From a checkpoint of a small transformer trained on Wikipedia.
Size: 16 layers, width 448, 7 heads of 64, vocabulary 16384.
Each number is 128 + 32 x the weight over its row's rms, rounded and kept within 0 to 255. Layers, rows and columns count from 0. Numbers have three digits each. The size before them is the row's rms in percent of the matrix's.

# layer 2 attention key, 448x448, rms 0.0624, rows 318-319, columns 224-335
131:111072189093140132166109085116178124131160144137202122146154140124138094153165205110071164080128099079106158122141090126112143152108115164128163148145145139135196130165154116191151121134145143193054147133128151120096168075100158161130172188102074108133145088113152091115117060120057130096088060131087095149093140112178072170196115152117
114:095058125179112067191141136131141102105122106139139181114143134105071116207126079057091141101137128161126130116114133127167076123119144175227112155145100098127153150100138109114119091123150124124177133177114140131098096120121136091140094110096184131145147104048152164130213190097166125103160127119111073130138078130142165108117185158064
# layer 2 attention query, 448x448, rms 0.0622, rows 319, columns 224-335
110:117074131166135154164144124102092118113176131106147147143096173128088140186137094086038128114126097117139176118109080067124062104129157158171103146180106074085139154078178069129111126147140139081172140135111133110100136109126120082119099097056175088118143097130113135099161173115154132094136099070110102157142098127131142164123225116077
# layer 2 attention value, 448x448, rms 0.0524, rows 256-283, columns 224-335
090:120146182156115110129130151107108143147119064136168150145094128061131095101089131155096132165174121186144133181143198140165051082119098118099149123155139060146125121069141161137139100121168100111151158094128117073138165150157174144121120087159130176130125145142105146159111083116113114123176138144086170136139167194100130148116159130163
100:157144119168180141129100161121183090183048155154110145115087152075104170082129070144073144122085076118098210106126076136125190129090110092123122144138129158126162138141149152108130180204075147124123097134133176126192170101133079124166117164111111159137160105146153152134127144182112110130137137098157060131100124023127170152199096163097
093:056122158083129105159141154112100140122084123077128079132147140092085105085153106206134182090127127113175133153155097153119129101145123131108145090047108165141135128167155124094090103155088169116155128115163110119147163152139096157083115134158100149155143079127113135143167147087115150185164154126134100096081131105116075098110158158026
094:131172123154067159142156069126119117093139134116089088072092143121171127067094088092078105125165136148082144178104095152095190166108109132123192032146160113187127065174111185126150122127138143064188132125066115060129096122135134143128100220165152156131098105187123078165137132145113096171207133143155198140105111132163089086104181112137
095:163138103196170129119041171113065081187101133147127131096150159135160089141056085127151112101089187138101138141143191116134088129091119159115124102144167090158170118172145120119098164151085166121186102157116166181146116106086163122069116104110151158168162076137138135118124143128134133106146104123162162150109141151090184188183132091120
089:078123091120112142127173111116099102127101114065133107084131124094134140141134146080166174164150122117178135124184101111160134153114105174124161079110128157114105157145129149157171050068139035147143158125150141084094140116142117099127096108150165125111103126071147102120162086184120138163149093050125141134102119142123119128139124120116
097:131089092094129155104099126112110084115170086132175149120124133102122141136104084167113115136151096135110191176202123140162142111115127095104131118100122176153101110128127133164102136156175106141079124071138205114109129139126136077153135043106151157085113121063090100128102087129176129102110137100121092121214078158121148149108089139148
097:090086218139135166095156125121167140115099089147118163168147121097102121103093098117112128093149069116137103124118180125166201119101115096134095190101161101153123064165077103111071108116102118142114155131139102147130152146176117140156103141120136130164130100098130123127130136115152128124085105084132094135163139096112138099065121147150
084:144117148113202118152156150105100226090066107132121061092110155151166138114135096121170133137104150151150084206144082122164076169129155173168111064066160167135156193105171133177164157080142183075117090065113146101115112071104163065143136151124146146127154124107089093100171085160136123094127144108120142126128131114069076126161121141055
094:150104124100109143066124183133043140186105128082125153131116109148082112177130120151122086122118142146098187095153129116123137092144125048134187123150150171151140152121113148129220104098125109134187063108178120128158102110153135131083105166127195097137195143132092143127156150142049112139115123123065132195097187120069094156137148105104
095:138109118133146100134176154068094119152190111139163162145117121094143107112219105176150159136139088112180119135117062133111130103156131109107132146119101101153167132162138149140118143158076152093094149102065129111130155149106087173185115137106092138121153097174099116067136057102165138135117124111202082081208127067142136039116115108101
088:102107198085117054160181098145149150069191155131148174116105159091095054112129148116090114148121072101108157096044128112139160066116077139193137120042127116081098148167121161159141110112149102146143181118127142117117132121145139105129132150128132135118129173161162089155114088139161102147085159095174087168164189126110086123133067154115
105:121091205157141162116157059084164080135163153154119131100132124129121123116081110108159153145132151202115145136123181143143121218062086141146138095099116110132172085118057163151218106073059127166186147078133115119190127143132108125095090091141087106146127134069146104087108079120163140104134107136135163105119116188060112162111137103106
093:123108162114154142134112133129125152167110196174109163191162108110117102183085127189143211093116135057089145099081125122132142186183149144099096157117215093117146099096135109110177153163165098117146140166153164178166164171098117140110096072131111147125153115108156111077133151105195143110098143086162030095092125070125151114115056057157
106:138080078129126095105142087123086099113110117108116119087172149152168077154226138091141166119115144201114137108106093187173059155117147171147134136102080133141113105185075131119115094147143117107182176131135112105108094125145164136104097130095119112154114143097188128163178160171042084165147179160149176162153080216107118148136149155111
085:148116148132174010101158168097118130153081083136118131137124107157116137152129153228148139084146127151091134140206178114147121116123156097144088170171148149069145131128097090133115190110146122105126106125185164132106098117109132130138159117103139177134125135139105194156114133143150095101103138125109150143133111165171190144167149187152
095:159114100108135095159157128152097059198188125158102112147126170104095164138112178144133107122078135116108119124113102099076170171140117105031152165171104130153079158093123176124185141136161070136162172168186061170083136133167103099100144126127069099118127143186114133172144140135142091109131115115115101170125128119174112152116091114111
098:105106141135139132126078107145136117123118120105147134106167088137109149183120117114131121097111167134088125117142081097136102145127144139149109183147210148101091167177121102094116111126095103136070133119072103166128099111126149171165124151133174118133145079109170146115162115095155111044136178107102084088143130078112103161125095155110
089:118200110188156167147135096200090107155126152153141201104118167137156132156174152168170137088160128149076093075185142111168117147057164150147088153119179053131082119160143091085148135139152168130147074065100145105084072087124141122104182072155121151115124114057114081107101128084159142116166119158172087103113161148102138075197139099134
094:129096105164115114112081146138123133144125119078137156116140075070071193110093161108106170165113124169140155031102171092137161097077105192105132149171153121109164126130119141104114101138077096109116116135156165178133125134191092134220124141079156143086122125097153145089138110146175162096183097086164059166163089132146083119113168152170
099:132110113111172105120113157171105111148143172120084163132128185129078171153177103125113114102141097108099141151120101117114202106148146146129134145069207149102152021112130094153130132150150130090150125142162061084113144139112096103163123116065169137135129150152132132144125155117093168123120105177087162120135155086159132162118139121114
091:141114113093117086125135154083193076123113124189155168134125125105159115123132084120144137160121111126184130182169180086173096132067098160155133153143133117112189135129101149159027108165113145133118155152076205124150149122079159082118096104065217147111143129081156096076097079164158150119184089082169116111155139147093099215143108176117
097:117108131139155116115123164129180127174131104165144163128132091099141193094132116138139056119163101135117141190196116211083089200136145140154161138115061146091149069091139172133093092105111123178170139135190086144155144145146196135065121170085091120147119179154116135164104191109100099169118157088106168156073100116194168162136117147125
089:105123109128142123132114141201124135132094109123129138119126125182182146080152118089060075165107166123070173125096098151118078189124148154168103128104134147170121123121198106155152141130089151113183141140164168135175123106080103125144132114117065143156169148149130145131056147143091196141141129168112095145165161090119121127070163117103
093:129145131117032126133131105141122153079095110089117091146145108088144102145141162137161099078095159130121123118149152165087158072162172134157070160228195099103128130135097118063152098118091128080150131124092129097114161139106147133159195117071092118148153138124178173125138207100164137151170143171101053118112139128124116125149144113132
081:099107117123182117100148094200136134029084115071158086197106158128140127165066158135127167090123167078166070147176119176107128075111137151117079199171133090128102130110143113156081156138119099142074151122105141150117170133088146117132132081123149146115119207139108135182109168169122076204138187118153174122111130175136163123083185152134
092:061124158135152138152154126146080122134130105105168071095181132156130112157125128107176083172153126127149103168194114157072092108133082136159144047174094160097171135138110178161151105117148097138134118094109086088149115128176147085094113154077094111118109190141116090145129142115066142146165185122129197106096154194147160084093104145154
097:116154083135157201145084106109080122118128143063124157110123160132128156133137099115085098061096116141122118147105071124139178172139188063156156060134095149160108169183219105051161102161133126184092118126075110149051139128088115139147129116152187134101111070163101095088147168149091143121175101146192164104112135082080107116114150161114
# layer 2 attention output (transposed), 448x448, rms 0.0458, rows 256-282, columns 224-335
090:059119118107125121123130062121146118081142159156084112177137071132124152137057087101134112137145113077083155101099051093103142161123163184126063100118064141100156109177179058102118183121148141131082099199141141111125077107110100124133130133165139110133139146034132155115153113114099133084132150125193148198144127119112128153148153133118
109:147066123126137138184094113124118095101136086113123092115142157120181134146142186107114184104143173162133094145154135149153113113127178104075120127113192096120125102128100212086181158086154163137181199158125155130105083160175123093107174108140132066110150129088118093132159076085157111157153111143152150083135116175093130084084147115133
093:175132163134104081114101117124117113125131087136177125170113127211168164146109148053102100104122073158082142130097107104120160144126134173169104198113139095117113088078133174139134121081144148114124149097115173143123131176135159141153120128111183106159063109142135173104135078122109070052096087083119159139147146135098190107159138144201
095:079094120091207150115084196206099211157127127128159110205161155162103111176135169136168153151138099138163079124139130127151078106118125097078099130105160172107108189089157100089142147114070061154116115104177119157130170112118146111109161070117122107104129132124180151165141144074139145105064141145165121088117136162151184106152110173110
096:146125068097138150112180141125127217156168152150156155127141143096054104094148116145072148169134120112166116151096089137158145155161156128092120132122123168137100080113068180138159067118136132160123146179148102112161136102152129143190120195190133077077137134112164080100199096129111097150110139158148112113101135177153087155066100183127
095:147117114098179132179119062115142119124157182126193166220142086180186116155142159161172084145119120177061120163079148165135146073106132125105119142165092106131127097143118136146148119170150207086094123170122180138110081098092088167134149148126119080120125114138137148160114108112175132157108147179100055124130149141115148136141137081082
102:168168110115107100160178164032168111158071182079144172122110154174190123103115151121126089110094212071086131095137105130137142153068148147137108137149121133108168140142099178064122150156117191100122097155138045083130115081119145107141160165154146109150142096167140107137155184131123152143198042173146158170147187086074061100130169132083
100:149117039106082125118105150142142123166121160134109136083130089169157167109108104152131132075126129110109148149119155164049106148117092131130132093073159114110144152138145153096190167128141163111155088128134081149113108121127150090129156074118112117065083191148165118141140114106113108151185138109097141145125113160109137102143139116097
086:153107196144117122153104099118119051055152134087156152144123149135118134132158165140098121123101100111126141068169162108148194130082162156089124166165076095110088123192085129141090124154083098152126140146131142126179112147166143133148166139057117112134123106138195210111128155139126124149186107183106122157181103145071155156098135110097
097:155171137146139160135129090151238117133191104150115102198174156120158136087141155117068159138087080115150049143089152132170117110112153158163134128150114112132161140130159151072121140078149167064093142120082123130088123157106102125164130085146103191092108097080169084147144136099180085119176152144165136043099162194104116180115193161143
096:173090133089128091081075138140077127128084155128137084099130116145123107137115089091097130181089188172106119117169184112110146116169130137163167068096142139129135129129154169126085121153167144115135149108196161121145136129118132127062153166173146089099110111086126137129127176138080096138135126155114149200105059096143139152151141119121
088:172118134154096110084102156134110131136104152120116116047112120137143145089115108150114091122176209149147104106066113123150128159145162095130086140143081064129098078095173077133113132122162164108101099147142132147163134065085165140101098140113167094133063109106132181127109150105116149099151116181105202093073090140105145138136132149130
105:111157081137139157191128149177155162126185128169164100187174186113111175124177146120113144126096115112138152150045130130153089093128161188112106185087157089130125111100116117151083143141145131114083140209156122149111110166114126160132121152157133141186183128117079139172118121119130131158096169165137112153129122218105136187176162161103
099:098133088111168130159131160104161065106182082114095115093165140188138138147124113158100067144125092166203087129095124165121143029109098084103139156090126100111120145203113130170114134120107182063148144120100075174213117123142079141111163139133151111120136112159119062103141101143155075183108137082077145119133135149115144145106126155092
102:143142137093152134135146103189127136204126113125153127139152102022104135096050065111160089137138129125174137106126143087112096135127159155143125094131161130119146085157063105195139139135134162153103098158166196104171110103119166086155135157134120171092146119144086141144086078122194146113173138120108118091118194184144163093125130172166
090:110137151124143186147130081106119138090161107122116127117106125091078102133163122132122078195107115088105130098137095092121121127118127170172123064086141103199124113134135145116148076131079110124096118094140169087139089104090106137161102175081070164116128123210115107078144122169101171104181057104144127118125179108088099154048149096128
097:064166112140098137104126108136152142101091112161085155161148145111161113181137086097094184143165122155163174127088115127173093092099121120123111073121157094080149109123168061083128160136119137087099099152093188080151158130104158167126135091123139155119128113093134094136155134126143105143094176126086118110093150099141079135132142125114
104:201121135119127119109123173119121105134134107172227152122096141090090104102130181141119097137161105166161134169080171146137112096146108094095170149090101089184066104112134136152132142164158149128147126139145116080180092078119102099169106101072080138065185194145050121133102126181119124155140076099106140137110107181133122118154172130093
089:141124135090143123120067159034119169103133137137140083086171072141108161109131067134116107127096128151162120220126114126074161093196135104186178124132070209062117190090069156122107101107135066136120167184092118147119200142134080102139100151092156072164117127165153131120085167089114106125128064104171166187149114110127104162075118186129
097:116187113133164125133155143102129162153138102126088133081099188119129082119058091133126123086131144097172188188200137128134055128117103081149165050170145083149076086096141098116127119153163106130182128139140140068100114123088124178147131080180130111111179106120100066162131155098121083171074151126085175147085169149160127118125133087111
097:128131128080106063134136106137173179140104095137181030095106087086196110130104103136136138111078124171145078128136148120103101139161174112142121098180146157150058167150132120156101155077144153154157162129109109178132111122133142136126214106145137136131121095150149161170136110148146098113145157099141103127061131119108101076117149138115
095:169109161143160134139156112173092183123097139151177147118131094186127134084140158170124106109146173153129125113092107116109169153098111100118114096101077134142129092113071106123197135151122166137137104202179095106108069073156080140176145194181079119127140110140145158150116128093120131155128159160121137170129181069108184065177172149109
100:077158118152079180129171112154102154088129145090108104160188144131158112191122093127124156150119126117127132079069112049183161106148102131079084113183170124144162131098116093141141166121131190030116151127083115122084129085166109124206187115121138112151168150135120140183206087173141121167137100132164098124123126112092095117117119096185
091:188059106113092181095108108096175128130165123122130073126151166094134131138094145139158154115153141174127120106164096074170091108152128117088216121181140134158152136157055137083089121081172133148137140082125139126145124093172140067114170167169175151088149135138065151164149110107143084074168119121186172107098106112148145108121095099109
093:153120123098177108093132117095117100130142121137141159138120131113136166123165117127150166171144058113158101147176144130194165148139123183107146104092061147193145171123152118152148136129103096129101107114138191187155129179123080121118107178129114150179115122143100116135116148167113111170109104084171160119139169136136162152108139173115
088:113116128149115099118104133093107166155160155107105166073090098119144114118151067135159130180135137174044149097158154116088160146111124124144144117116130172116112168113164174057141135105137117128141099084171147152135085112146082148073105194134075089148080140112129127139117115126158108079134097042178161118127143136086142157165072091176
095:174157135093144151104078130120143187106114113117183118177085074111130160103112116050073074101111163156128141129068158118156133150144199179176163131135137147100108154084128133169038102155081131142095096132143109139116108148092121161182128140127149180154108156117107136134099120149142141123106105147110074144159153089088064180149108105106